Part of a small language model's weights: 16 layers.
Each number is 128 + 24 x the weight over its row's rms, rounded and kept within 0 to 255. Layers, rows and columns count from 0. Numbers have three digits each. The size before them is the row's rms in percent of the matrix's.

# v: layer 4 attention value, 128x160, rms 0.0457, rows 92-127, columns 0-79
# o: layer 4 attention output (transposed), 128x160, rms 0.0563, rows 92-127, columns 0-79
# q: layer 4 attention query, 128x160, rms 0.0456, rows 96-127, columns 0-79
# k: layer 4 attention key, 128x160, rms 0.0455, rows 96-127, columns 0-79
# gate: layer 4 MLP gate, 448x160, rms 0.0651, rows 0-8, columns 0-79
# up: layer 4 MLP up, 448x160, rms 0.0653, rows 0-8, columns 0-79
# down: layer 4 MLP down (transposed), 448x160, rms 0.0652, rows 0-8, columns 0-79
v92 092:081119147184199113096095098166125111150129124121158107107093170113134124103111130151152176136139147112112124119101119154133129127113170137126154149126106138140137157083151118109133176138164145115134166148124120124125133125106141144112168117
o92 106:126115144092093132112156088109137123151118107100136118145150139063135154107131159118119096154115119126136133127174120115128135168119109153122105107169080107140163136170135093137123123146142130087122136105133119109135136158160118045139133170
v93 087:107099119070144153145087114144163158104128148120158133119137132154201110131163100087122110122120131147114141081156148154182144148078143131129093148107135150165145115130115145155113136138111085124155141123139132135156090184148146121126123160
o93 098:139161140135085113095138104141126092144131104090129143102155095093124169095110143169144102137127095108133120149101128096095091120148126134125175160130099124145159145116132119089110155118122154145101107135162086177143170150128129124141144105
v94 101:171119085109162108148138099140106112156112134154106096129101119099171127139102109130144165116161153134110131084100114104131095121082155139154085083161103078122106112127120103113129145100123173118152116130121139094141170097144116134128160125
o94 108:118152141142106088122162159120124102132107127108170148130154090164143139126144143145152113146107172162140182157124132142164165171155092120156132120101099127164121165123157124106126124162104141135148145138155174142079087130139126130129100159
v95 091:134123136138152162120103093091110144120186145113152159113092081142148171108142135138110170148147102132091132114155124129088152110134089141118085112133131112162142102142123071123148110135115107138209099121162111152167131107151147103159134173
o95 102:140149094183096091135148121136120116132094134138098121161176147168138091099148154135157102112139157117124152092145136138160093102149147105117118155145145146129127166084129134167081148092131150178094148125126130101096128113133149127099133132
q96 076:148145103149133117064135101138102152098138117106155121137132159157096110117111150141111100132113123142113095127101094081156103106101119105117133120078086108129131121085114110161162138183144150096140164075105143150124099123129179117111171119
k96 072:155160111135129168144096159159069114108138124076135089142134123127143135158116096128143105078153130145135101135122124145122080143133144128116097139128134142156115126101125155119106098103129128179118134158045163119104147106155142112113123114
q97 076:125107140145124122132109148100135146102105115082101116146103137108120141162099089187104125171111137151132138118126134132110152142093129121079098153157186153166105153149167097112110130163109102107097136125114101127141121093099088111114145153
k97 067:131149142138126124136116121123150160152147137142158132129124125071129108096136159096141160135131115133133122138156115137145120121165156132124181117101168110110074125169134133085105171157127140100174115110155138078127121169113139161084149182
q98 082:133162125115136130130142121114121092116128145111140138166125172125096103112097135137140114146150123142144160126147135115130129109102113132130132145082120118144133140086098110143124121133101136062113122119124157143122135139133132105159133095
k98 071:099174109119135096105132174142145102143107143088113093136114167130144095104127113118129117100102166112156145114170121109189149146131141113151083084116113133145132140155152154117142098150122078137134135121107124141114181159134118114137145156
q99 084:157137151164158162173135128102118105118124111148116110134140128063135142147139113152147152127171149119136140113107141126102109099156150108150160154114151141127073136159103152122140117101125082176122077134176104122109108132172106150164139098
k99 090:141114118091113129136110137159176105133095079108140123128085106120163106136140069142143114139115140091087114120115112113153130151103119133066106145115159134143185090122142136120153138109129104153138150122144105151108166112097096161104106091
q100 075:125120105135075166121128099151129107146111167120124140141137161145088090110147152116128106141132119160166143131110155093110112129154125079155179113129063139106146128121104122158151140094122124157123186138089159138144152123152162101184103126
k100 079:143119132148133071125151137154081110091128134084137127118126108136115124101143109134113138158102157140115137166103119128157090157131099108162084120091127132143160118116133169095103127093118115127124125149121160141110126123155128137132097116
q101 077:121138127125158101129142126121118130129159100125128119112113135122158087138086094149087133108125100114152153122152104149111106129131134155091115165168116124110104108085133086119162152121135125142120102084128145150137111132117144153092144142
k101 069:102151157117075131126140158130146106131100120109116132128184164116124121197131098123127094140149125142127132132167107138152158119124137142090148096144155140094105161156096116128143117131104086113129128134177093095107098050120140150161111144
q102 080:157145104132112133121129132107134131126109120154129106116141166138135128130111139097165115152145150143126142138120103150132118112129150116171131129063144123103102144195195141133095126116108105128124129148129096141123124141104147120156141135
k102 081:153142102097101094127098125178144095125137133121148104132097067142136123119132107134114157123115149116105132135120177140152132200128107127101115133152111142144119111159158112088148163132126121138138155123104110129132111133130123110094120139
q103 086:114089126085119160093095122125113142085113102138102145127134138150105077118102138112120135161122103166149097156160104098142101173143089120073123102106094089154160132114158122174092144133155170114146159135106148103114116111128173121130111128
k103 083:188146085163181136098126121141126124120160125125093078147162115088095151095113145115127163141095118116132130117175124112125110149148118132193138154128169087139094143131119101138126137144137100169104108142086160106163144131129163139109120134
q104 075:100116159180136099166144097116107146187121126145177111116111115077125097128132100134119139095158136102126123126118120085109139180132129146107114154153162146131110127100113123099123142112126164162102083093139138169137094132112150120090148168
k104 084:098135151110095166093145107112132114112113108146119132119173157124126164164112145135142110122160173091134132139111110121148139106136141134122163107142098112069144153120104132115115114093121093086132133150149085135155121134123119117107151133
q105 084:130150130186160138119155079117096138148125126171112150117120139118143129160096099162122166078121086115120131127113107149139168168116148092148092167090128132127092122164151094109150186094081118108113117099164140098109082145110132136133139149
k105 063:133117109074144143140150102133180167129133137127103113119107149086127173112137080140125148160124131108110091134095166082089128142177141145101153136162082133135129146143137096102103156171134124142104094124127112119140124128139127111122080149
q106 094:159113107150120152142102122137098126106181111098124155131158127147127105119098122138155131154070126124085133127094142157151121117139165141122131105140113161110090166126116111110099121074120132113106174140125133065149174104095103112157141146
k106 079:166158102098105076091133209163097135135130139124115114131129145128123122073136135131099120119086121132114132149107089147126079116154131095132124132168151104145128131105153172140116132119156131137138132145112152146139092102132125111107111085
q107 092:140141137165126097137134138128135118123124094110147085160143148117111146107143134125124099196105154134165099138101123113162094171092100101107140096145159080070112128125181144199142098145151145110168134170116134129138154134149080141153114113
k107 091:134149135151148122154132136128139197118141158113110140127120101078119132137109088116148126130137129106118137133124146151123137127108166124128096139133150139138080140115128087137116164113104131102096133109150100116155162133107105139134079168
q108 093:183139097161124120136133125157150119191149094144152118126136136134142126099104118123098159158073140110140095118053140112143127161150167103101133116171132140098102118160153124124157132118129116141106120108128136119168104136159120125119116133
k108 084:115159168144175112143127120112106158123123145098090123141166143132105141125088122142143152148070127089083102139124129145133147184124114126133098119121148085109088120136129109116094141132128113095117176149068146102130156151118153123106151121
q109 103:160145139097099097143163163145167144117102145126127124105118110141120165141103129109110109116067164165147111118167139140154127112085166102147112091138138121083153102094128109150141110137111157124130172148117160133132125160162134136129130125
k109 100:142110133186149097125112145137100098156158143104106175199103125098145104132144127159160124118130126101111144116115146138132123168115137153150139158125112126173120110161171095122133130139159119126141122108131105102111129116121114125104134127
q110 096:149177113144112095125153125124145173094123121127135150106149101115134135155143107127123115159094133108115150145092097147185132138112131123174094135123128125181125113099150061164180159130121149109097119126127162092127120183127112147140119120
k110 101:107104144145114115099102170156128139109111135100135139151146134166129119117146107122173128153113096125132158129106170137162148155088084120126108113144166122136109161176146141104142155116142131153135145133117133121123151145148094133129080143
q111 092:114156125124135152105094116122111096123124166148167159148091134102108107148132149138130096132150161129144095145120143107149120115107125166157126084103178143136121105098134131129144110118185150119095149143172117149162109140136120145090121143
k111 090:100111134149089115166117089117119122165107081125092138095098112143098145173149113155124154187201111138134098162131119131110169156120129107155108158091109161140099088125136122147099152078138084119083108141121104160084163139116143120145144129
q112 111:104106099116120107137163110100123103120132079117118137112132126154151105112170096154166119110086112110100140121102140166145139168103115141114119153144124113141149155144147089101120171125097119145164135132129150120139142134169134146112155176
k112 087:131115144118118118104146137193131162149160162130104130093158136111157123120097121097089114114110112078155095097130139152150125075133150123119120114180130115169156113134105089143146117114130137133098161107163115123134121077156127120118097134
q113 094:102138064171107101106215149095123145094128126089111148112146145156122110068107127117139108142109095114130167072119126158141083161095134126096128106123152137145145127088141098106099119178106167138141147115131086104144148096121128109138106110
k113 085:173090146144087123162116141111145143115154128106129077151120117123115149144091118120136142179105114067154121100101096115145102103137152104123137071127132122107075131134128128155143108146091112092145101123109154098123161149134092141123136090
q114 097:107085131119133123105161099101134105147084150143145163103131088119169153128099116118107190116159145134131160125158096103096136108165133142110099156131125105144092148121145140089100131142148106116138156151108089139132128104117149135116118104
k114 095:126134144118137138125142132100155121124152150182139134111177152132085132191140134134104119136170128173135127108112135101140132120109104149132146127129117116114088095127151136165177176101110101101124124104134096139074109137124109150131130120
q115 085:176144121145114148115115162129107081162135121126142171147139112124135171159120137072093158135125128125112132135124103099137109145139140136122118117131123133137113139133080126106106115102131134159098141133121141121083141119086183116101139125
k115 104:111120124116121096121136145104096119116160130075136109142089155148130143116129139125136100091102139135107137145151128130130102148153077088101102099106145138125157111144189156153090109116146131157114118166126122137139117156137104123113139098
q116 098:128134160146095124126084123108102135126156118111109120079122140116167084160139139142097126150103104135138146180111118115130133109127091108142142131120121137143105108148143095119087146084152180127103157130120155079154094131104113143168142130
k116 128:156111141076124122118102099116134163109100168168123090112142133134095113157064141124161089157143144142107069154142128127134143151183099095087111132145112101089179106139111142133162170129149164117138116122134096164140070140128098114122123129
q117 093:168170107116092155155090117155092108120143155120116116149114091149106150141131146118131178116158115156112102144146110185139121094141151134121164100149142104071126075117144098108106066129148138139109112103139142129121139137105171111157160133
k117 093:167138156082133142130140102118142116141122120159120110097109126089125130128158096146124116140113108129163143092137168109177111107118155136132194129118099136086149159121101140117122124153156083132101097139120125124168135130127116141151156119
q118 102:155163091170162128117125101117147136114135144149137177126109123099139126173137122134112100142104156164146176124088137125115142157134103142123104129160088117131098140127116114116099143094127109106095126126114158123091111124083129145137155117
k118 113:138128184142113145147148109130149155127134135198127124105119088113136102134128144094107137114156113110130102172115143141125145122106119110074129083101094089123144124134135099123192179121133158162109118082172128155122117149125133121108151185
q119 106:157148137134138165147122094155137150083185090129130122201142117128108137101134127152126142153124125083139159098174143136142131119108142127127176103134143081126128136135130058151090115137097100148120110125150144118076145131149100106146117158
k119 104:104172107142092120181130162124090139123156113099134137157141091146147134125139096153164122160116105129111138089093140120141132137152175098124134142148122156125128134094102131139130097110137101095096095124108164108103082165114132119144105137
q120 104:149152115142172106107119150177117129114106122150131082104147150088143133140134161088079109168133179136148106133113130135131139109116144136154112103123120128176102106131182140135150120099150127109121162152077151120125116102145085117126111106
k120 096:129145140133134112136061114146131110095123120126114131084108148146120152166142109136135149145122125117085121135086108127130111102149144128139139138143133140091101081171110115118120123119128140177124166130099098147126102157131101108117098163
q121 095:127099124102083164134087128151124160193119130114132146144123135120129148096133165135126140121131156117099150132112106106113137105130065108146121151099159156169109159151133196139103135080189121098153137089137096124117131101190118137102158131
k121 097:116157115128113087133129114096187112145108136130114121134161142123140101134129137167158126137140124129149159160183087101081154123117127108157112144086125141129178150121137139118105140074102143112114115199149095123132133089163118083119138152
q122 100:142174139120113110142108165098122127116158155163097127123162151159132133141129125132106135119131128130137120164109169132085092092095119171106096148099158106169150134120133172141155123118135105131131130119154105148115126101106125132082179120
k122 106:151180076128139128104121135137124121107123122113129095139158118123153146105161140114128124100108157124144147156131134075140114131151145083177108138105174117107145079101145134087088121074157054143166166108106110135117130140151125166194138132
q123 103:150127110125162176147125098142134162135146149162122160093154158121126146206132099110128109161089128133151155119115131111112141134106132118084125158148119114112141122149075105132132119144115147181122096119115149121114125154144128140125104077
k123 109:118089116147098134139132123141141143152124151135112142160141134165171148077156155162110093145168122104164119124091104137157125135145112159130180135124159136142143093124146098139116130126141113118139124079142109153103122195083117130128112147
q124 115:150128139125135147085173100135115131119155130140159147098143120138150136150138097122124054147166114128138139129129156089101161165114091109155098110165139144138127144116139156092155102137122140105113104155106138132143083151119156095171072103
k124 112:138115148101095111132127117135130148122166145111109128115107123119160156161107110131117161125146132087158154143163133139142103171132092144115085132109110150148130118137124111087160166167120125164150116088196105159141127194159134139135157158
q125 103:122102126117106144079103155108123120131073160186130176129123124125101143155099097188167133094163111154108088145163126077125152120159125100133122103092183123161102097107158114116156163121146103128119115097122150153118107155139113135123134144
k125 106:162114119136085125119120098128168097116140122139126150124130119127132165155142141085107153095108121138158140166175119131098102096162153125177114114110126144153111064176102167148112099157142098129146110167122143128101097113106110103106133125
q126 109:141134153132177165141133162132105153095128126133170121117115104135129100077134140082115129138104137155142109129123154146167142164117118123139125102117173126093122160138120132105154096154142150128140120144154156124145104130136078130135125123
k126 108:126154134097129129112188089189153182085098173135083128149120135136092101133114128132101147137129130092134166159121100120144101146125100125121121113152119128095135110141125130133158132131117121103149102125167161123118109137178178136123144119
q127 113:133092113133150146097153094151122123122154128118108154185139148124104115137147139163168143166091125139116151118101117166147117144115162146124133117125137145132046145155113098109129098120094123131112124154113114161113165126120120120137105114
k127 114:125118107140140101143134158107131125131178171090103058145128135164116090110133139144142100172106145100136081130104110173118091155111143180152112103144164137151129162079146137123171128103125128157132131121124164163132118134095155109122111166
v96 070:091107157151140100123109175138124129115111152121115129153128144142151129163113124129112073142147138127132133141078080137092109140118130126113137144140166111139143124155166137124132114156130152099128084144119132117143186119114070109177133089
o96 088:131171151117107149116143081122129132127102102173102114143085103118109126116147157089157107151118155124156155126129116118115075144132114128124119150102131158132129141146161066132121150111132116157105185111110172113141131108137156113149168106
v97 083:133152111130126152116099081138128135113139122128159131123151112132134085153141120154155149155139099153138141166117137102146136127074100103123129147169112112142148196128152128121153132141144118144132108143137157133135179102140129133073105090
o97 097:151090121135122096120108124099145121107114184145133138134144122116108140126130148102141117132165180121149139096132107118126140156120148161092100131069121142137126123168134117143144125113152115116097102159127095135129092093115123117124160139
v98 068:173087077110128115104151154150134139126128167098143158141164122111142155191145145130097122150153093120124129147136147122148074131088134127091139145107112138147143155098150143147101124096121143132120129147112128145118125129116147133130088135
o98 085:101130154132112142130127146136125128146124088167111126119125093121109124121122114118131134083123184097106118137114174107105128149127118126149147135125107139146093162156155135098144153116180115103107111118105108111106180129148105152132116141
v99 074:067104103087140098144117111110104152104088101118106129124066157154118118160090121151118103126129139123126128115137119176086115140104154135148107150166157069151101137127104144125129134109156155127108092120166163142151093166120122161156116114
o99 093:133150081088173195139148142135173114145153152134139147098148162149168099124126118116154147129121165140126151114140128108110136152151154121119119118133161120144125124147112095146181128123114122094122125102113115098136154106157098128144157089
v100 075:127142126144116112115117109096150135149165122114141136124138155135101125140096116116103085151189143131154135101099134145163157143132115125129147095128127115110080085096123174122193125130139140080129117141200118127147127136134121158126122119
o100 091:132119120115095135127145120152130120086120103152166131138160099156123106123157103092147145162086071140148117099100107144159110114093144190139080129147135142140112169150126110121172120174101080126149124103138128146137121131120136142129122094
v101 075:140137136096135167136103117080131162138139130157157135132117121061153145162110131104124146141118097153166095093115121105124148095097108142156101126116081142140105117123118092124126112088074111153139148136120086139121129095161089115129172087
o101 092:127146141141178128136126157108109098108162106139159117143124200149104104113110178124139112116145113092130144137071180167149120120128138145157131115127150138070115135130141091128086125115148109145096099112107140082109090133096113120141131133
v102 081:115132143073134124121153142124105134139124102149129129139111144129107145134138138114168157152171112157167137111109113140112143126119122110117136115110127095143141140095155153127114133126134083094136081151140100140087130097099141102144145148
o102 098:135116139153150109162103115117143116107176151125119110131101156143126084154145133127106107110123156151159141123095141142133165147143137141113110143158138153107126142118087138146159158144103146161145146130094132158093134172166128151138105108
v103 073:094172130110196116172136125143095118157149070107102103148137124122098111108137153151112118118129099141140124133138126148158106121111124154153127133104125159159139112095127126157141138122101138087102125139108094093142124098112101107125140071
o103 089:097132121158095162104128103108173113116111104140137151095094137104141112182134138157152140074089108154164160140119141115164139131109127146145115145119145092111166121124150104126142134093152146144122150149134110109089079138147097179095106130
v104 079:155133140113142135134137150155119136096133092122158176117097141125136075169113131143113089138082125149099153141124144136107074125155097136120119156121125121100130113130112109116128144131134135097148149105104061177099160149140096143102067124
o104 093:147101141136087183142115087140110128129147113102148141148098112120141164116135122154175113126127117128112128131125110123139119108119125147114168110150106084136152130148119121104110165139113097127083070118174119124082125095093190144142136138
v105 075:139111139145138140152115137145136166110135138124158113162133158156122136111138169140142124096135163179139114130108100165127140098102129126161120123123155129141102145109134126126121102128148179162130145138104154157126106098109103131152100103
o105 083:118128127092152129114152150093129128111162163116144174139105150148159125130161093168170177125109141111175152115085117104066137149135114094141159126119104141147101153134123112111139112126127115106137139086174109128115142110110148137143139169
v106 076:163116132140159140140070105107121137141163076113159139083111154150138140095092145109149138123143122114120121121121120088113125136144136091166110151110141097172146109106081160167135139125166133087116162123149158144103143122128101101132140127
o106 086:116116103141142160096104132159112160098095101097140162169091111108099046145135119141135125122151114111137106127123106133138125101135123130130147087131112112161117129117184130115153121102110100128180102066097105152116110099128154166135102127
v107 077:140139094157141110149118146150110088090158139142135090101154119141126158127133123153100156113112071069108172120147139112163139145102117163153129125125133170129143121127165094117104110128118129109106136134142119157108080151130157122173108121
o107 087:095090199117127109131078125095156111150060127147111122129109133127107141164114184119125168118113164176150101145127119060137158079156134104133156105097135126121133115129140162111110113116147127163136143111123142132112114088150119141124077117
v108 085:101119125145074128115167122124131150120125140128152087132137115139113095161142108111136151125155123151118112153119089193129159113127131124121123136165092117118118128121157111130179128119127132123183108114146104160100135148119098126170138127
o108 098:154081142113126135145117135128113136138145087143163161154151111159109180123163117131143091162145161094137110155119134128124139167139122114102099108112163128145136101120128124117133134181103162130111113120160115112157127182146155137118101128
v109 070:108138109122146126101117117108106136150182082123157143145126136139141199131122155114126126137106131117127092153117133116134128085121149113152153130091111078130133173122121109106156092119126124151159136121133120129120182164119166145107132131
o109 083:138142180157123122170092133145115126139098090108137158154113112146102094138149132153116118158139096142139188114137117108160140122120077126135134134165148174165112144157134107113143116132108131095139150147135160175126135135154127123099146166
v110 078:140131082129097125155125081117121179105136145166141100142128066143106115132105108080107101118126158125133126113133150146141109096084154117133126079102084100118085161156133130147169149149103119125143107105128130125126098120112089127173124153
o110 093:147155154073153134162144145141134082140168119126106138115157115089117134120160145112111098178125147145113104107139147128127123150147157126127083135134083122104108126166152148133111158132106120096194126101138164112171137141123098180147140150
v111 074:133172117120145121129099122151099122122162092137147106108109161138127076149095077101115099117126180119141121122140130133118122152120123159096149151186085114145128131125145115143141131158143105130154141159090152133125127112092133125117126097
o111 081:166133150124064150097149153105129151122114125108132143104130129146133110083153099146198120117169141132124162174102145165161108146096133131172082127083134110126079136158131141115103155109103133091149125138174138120123123095126132160124104122
v112 087:141136102122154165114136134148104102098099156141078139111119144104099116177118090123119139119167082122175151135097136100184107144110113125124107165161102154128127125161147098128073122140171129121154127159129093162071133128136117144146138148
o112 097:173144171118121187139116125133121108097161102124139132151106145103141126118114126129148149121138175143112114151124146106126119126131128107146123106109180099120099108092147175099134132078039109141130139126121097166126157114120154112096155144
v113 084:104102153136121125093157144148112092127144108141155124121152134127115174109147164151150109113054113064125148142126128130158124109065102133171157137113103146101129122141179128167092131135134123107120133099151108110143122094126113121117117121
o113 090:046138165098095075128098167121118136121119085109153137118096132118152128124167125107139113103167135140130151157140113109121155143141106100103196130104163131134143140097110127121144119086172132118126172109139142144136121097119129142137104113
v114 080:118140124136109093144094134159130140114140127153121134115157123128100152141084155131092109162155104134125121142155130078117110116133127128116222121066105131131129180073170133117107127114187115124128175128115149118124129120137100152104074113
o114 091:088112152129145090098161166126151153145094134102135115129133119127131124126172106116136130082095131111135134103131132143151156128119155131140104170121117128157137106170125147111105154085094146119106129131107117137158122168102110118140127144
v115 075:137113068153147113113155131114151132194115118121131113120115118155144161072143170133147100139153142113093155127119086129082102066129109140115112116169152098141119109090118133141128100129141148096118100135135095161134121154152133159173128107
o115 087:119122120141137141199172077142105154112090170154110135127141124094170131157110149132130094146113102117156118107120126129167125183133139086106150135145147186131148129137142095143139085118129128114152120094126146111134110137155133133150101118
v116 080:161138151158118150111132077137145114149154129134133132147074131115068131114111133140122143112107131136113116143077152116124154117112116117089177115162092120141084093114143137167098123158150138169152126146120085126134110106148130125105112121
o116 099:120147126122079132121121142118151120124135160123149107146149115151141134137098100106127181179162144095133134149169142103114156151122086131137112153101198121150174113144110115130134163090122119112127117115142121137129121146133131157143140161
v117 075:133175147160132130145151160140178112147156113167125107155157142129124124123131144143120122108103171115108117111134089148109165148080105122117136138141149089106126113149158110117091165097130097105105114150135108110114114172121109071135143115
o117 087:097097113106148123090123131090118091129107095097131090094134084091106136142120125116152118123108160161170106137107128098150134109161105154119086119054110106138118156101168118152166124110108118137125128165127159127141141132146130167171103157
v118 085:138177122158135121129096107156115121148145132109085110117126134077158131093156171127147146122118120103151127142174132187132134142123122135110115149077175152139112156077139070115096115159107141106127131100099110124144118133110154102193130171
o118 097:126119154132183131141137117107073151143057085135129104102114138136135145175138120134088122118081125163134105168132096144126143145147083102139144128184130097124134122137097149134166107070164132132112150135129190131154142154154101132106150108
v119 078:149141138127138090108153165128117088131136151105104131124148130129102123092129108147119132110143133110116126138129127125137070102136108121156179081184101179156100121138127138165120118109135142084121124141079134134129119159081103157135163099
o119 095:141101135122050152130166112124144161154103139126123131137153112114154121165134121149159112109175124157137160116118130118111127135150113118104090154144101112121144103140121151121125143100177150133100134128159102147143174108085147103129125154
v120 078:106095096129117158126100105131129104104111088119120064126126144084191120112095131122140137138135112132129123107136092101146107172123138094108123124118138159134160147097141140079130140098120140138093095141095056130110146142114138116133128110
o120 092:113122133096128109128150150137125150088166159152151113145092143134157126127159134074104161154138119083118091108144164172155149101152189144119156128152114119093112119112134110159134112143141098149077129091172160136133100141156107126132072144
v121 074:135159123153130137115100086093124169075120125103131078114099141135137127098109122169165133132149093125119123109139159152107106117192182133138102135177144120163167109122122123106118149125122119171171091108130110161175136145119134154123149114
o121 085:092098092107106142176179181147117130179123152141105121142130131147094144110141125076119146130134151160113137126102104113125134154078173148134137106108153133051149102105156157139185117139104105096117111107137124150147137150164113131099130110
v122 089:105132080156153118129117096104117120122168138143136101151131076114122165128113098129128119110153143148128091075108129184137106108150137110121128111152102134127106141139180159121155125123106121142132105144124155160132150137096123130118171141
o122 097:165122112108169122161101116163094114163112119132108132114107095104137088120141167122077100140146120138146116146072137129095182147106122102149117138095093118086151140149162131130126159125107130092118139146118136137166119179149121136142153090
v123 068:092137147153081085097121119137120161125145087129173105098136136105109155150118147105121154151137164139137085152125101129087156127157146109123136143147138138125149132175160102097139172148152168121154126089150158106134086143111133184162179145
o123 086:123155102129168102129127139164160115122133135105126150166120142162102132109168142174109100101107103142152120139155142206143142137135131177133138126100152101090085120124149131161107082120129104130121109151137146135147183154147146130121120138
v124 083:183138123131093135161119121136153117128160128087120148172140125149129120081168128115110126105128137139125156084134141126170096142098149144137183116150181133127109099112137110086144108160133127149086108143115127122143105119110137143174102113
o124 091:051109100097145133126145116123137122124083123149173135105092103076140114149103138152132118119132137135157122129138083111108149147131096102068109115139086141084116151151114180110148116136113101094133130167164094105134110117152125104100113132
v125 082:109118149134169142135119136135140140151109163151180098125150160126133122103103112107129132135132091168146100125124150153133140113137143157160132130123111156166154122101161129100130137115085151109130139112125115131153150118083107154116189143
o125 089:153146146135101115140149130130114168088136077095133133129095124131111101134144148108119125107111168112113103139122125145117187128076128100124127123143134140152117112102139138163123100103117117164110169128075111082123133124142095117136107106
v126 083:118102148109131163144109136119127115151102063121185122114153155113114127145111123123132170133169067084125102145137132146110137131115133112101137109088086121110169152123143074158112106131147144154150152154167115110132153092124116111093101158
o126 090:144085154164128134105123148122131154119171125130101098177132130135136095138143077147112120154109125156173114106114153126102121111134098142118102092096188103102119143103085138125109132119130170195105118095112120166114079131159121158134120136
v127 078:159127123102086119154116103142124091159101169143156087141119141139110103138096153123133089105138118114114103131112166164128149146179169165105086105152161118125136132141126095151140097116110096102089114153154124120109103104135117117123139122
o127 097:124104141132142149109139087114161143093121178139118116133129115156160152114153111059129129113136132135106086132164139090101169108108097134111117147151090144124150157122100149135113143133134115100190103131140092134116116159157141144069148129
gate0 104:134105120115115134071124097120189175100139107121132140145144158179118130089164114121121165128076087116149127141121114130130125127140156119096117131150124125110124124127138127130168141070112104135091135150120176148125123094132070158143109121
up0 094:130115092139137130121094095122119126153112170134126110141112101151131101128164106115118088115118135159115113127106138151161148137172130163123139087116133098135101128134167180120143141072118080112127117164099157150108097139144114154095145141
down0 100:100153128139127096139092141121040098114106162096152068118133110104131100162118176096155119119113148121125150150137138148122138148168115140147163126146136124126087106135122156117128093127115136095117094097149120120133106131150129062140167142
gate1 096:114128173121155162151122108144116094162103106133129110105109151169133119123125139131098150136136113112137136116115137126146110131158120132121096116118086161101170152113151100128127106156130121139153137116126188149164090126122151119172111136
up1 100:121125141131152123112135165165105115141118104142150153064103130103112156098133119119174156136150129111118097195134159143161127092165162144138113112089097146165135121092134140101137114151154171130123123140147114127141100151105133149114137149
down1 096:144115087126080077098050127101151154136173144142120119151162120105115106134167106141122131122125109160139131112088124155096127124127093143132129153132145085151091149148168147144129143101109115101132135145135122132101161126153124128075131135
gate2 107:131169116117119160131117149130128158147119167097135146147122116109168066130108170141150137098075113129120139104120128118159140144130136132137124142147127128151133095130080153104131117114109147109130109130109159128165108090078116101147136124
up2 106:126149140087139191109128154109134149153080112102153112115081132130165126132152128098166153153113113107153118174112153119133114164140162160147141117107143111087119113127139094120158127146117098077096168134119133122162088151115112143130113132
down2 086:099057099136144139117146105111115127152131147093132097121116120098172078111125186111124120137144123131101148117110096165122132107131121143089116120071124140099141107188119139149142134124147157140144115106092181095136139115121149133144088114
gate3 096:122136108138115127102159139146130133082097138085106156127078139143103112101142156120122130158127181089128147110105113114129164149119143169146127142147121150118115163128160097155104056127116130164174148146112119140131140127158171105134149139
up3 097:121101134135094087121103136123087159146086137119096080096139123123126155101124125115130118140132129150132099136159115139112149108145110143122138119138157121131086123135154123101125136179114118075135131051091123121128092170121082130109168133
down3 099:114145133139142159125128106103131128148171138119149156092095125149130119144101125165133081142130096126162113162112146118174123167122163135156086135094131143122186146110143140112145158117128124121095139161155123092142106084098123132142128119
gate4 103:132131150121101151141145129104145146109122133125149181104140124158106139047109084155127172148111096073164163132125131152145115105144135141124176097118130162156120127103096093117110101128105099107169164114096093081111136131088120112107107113
up4 112:104147166123160125136146153113095161134136126130125172148138106159132159108178186145098126161140091099129109151170101189134144115144127126146122148106147089142105151167161107147148151160130079120114104144156144095132106168138096134157116176
down4 108:122170157140127131144150108112089144138100079158135115126160130109123132146138096129130147137138082115136143131126117130102131130122082176133149133092111127124147181175130087141128099196121113121140128140115179109117099109113128115117108129
gate5 102:128157081169158143127128132172141131166153121163155159100115098163130145117165138123132109119105121135129111076172086118150135175166115105132118087079124125099100133163113124141149089150099147092101119112133132145082148111130107122129173122
up5 099:133128108125099130104119107108108154095112119120137134131174081102096129129143126080108122103137126145075120122159101108134103156142102117120148108136128156135080145148165124128146162175113151127136111123162157146138113124109062172142165133
down5 102:100127136118136144132079120122120134130142163121096132113141116105118128152110136135133113149157163112130136153159170106134135078181142139102158126195132100124184138148136130137077117141154083082105139132169108132096128157129101152146087146
gate6 100:142159141113141157095151168118090133130118124133135173097122121131089083111120115138101166082137165126130139141149126128097110113094108171093130162111151165155105120111131117129155156156135145110128141099131110097166167144146153158179113166
up6 095:124161100093127106133065162119118165105102190153138165128110136149124089147110132116102154141138134150114086065154089097124160149140125141137097144118124127096108134139124100118082164147099135117146151126100141100155128166131165122152093068
down6 102:096102137171148088121126145148121113124129165113107160145117142149137144160145148128137125152111099124081107106129151125117156115156159090171142087120139126142111120130157116150106108157140107169150141133128122112137146141122134142134102079
gate7 096:130172102126122151123162089087148149127108126128115115176139141154151160107134100136178155082102142161120131121095144151150111172116122153119111100166128145105150120150115107084133115144125104161151143109146093098096143140130120090117155150
up7 088:115077146130152114097132133091115095151140168152136118134115128110109117135147110108160144125150123111143134142110126142109148137170144124159174136139101087138109131127102164149089092109113130183177158098169110151114162120191132132165103142
down7 099:149122100112129148145120095116146119131128193130159153153156124113136135117107112164147157088096110154115124121107153137119130176179170133161169140139096127165093153094089132112122119127117101157142151099173098116145161140145138111110161155
gate8 095:120151152163126098137134153079118117109114204071144103131095161119122131103144102150156133134132103111141124087120157117142119092128133104090139124108129153142138131122134126117101100115155122158116153120130120144145099139118134147121164089
up8 096:164094097117130103102146099117106120131135165129131123164163122150139099131120122098118147132130123167143157098140174123140135109103056077117109110149113177156130151163081123121118129118117123171162099140137129161067089130138144104086115160
down8 096:119174113113154121141086149099141115093092174125098138101062112087103172118119141163095141158178106137140108157107115164124121129154126121133109142111131100148131121126181095125127109156137127105090150110162166144164165167122140108138157092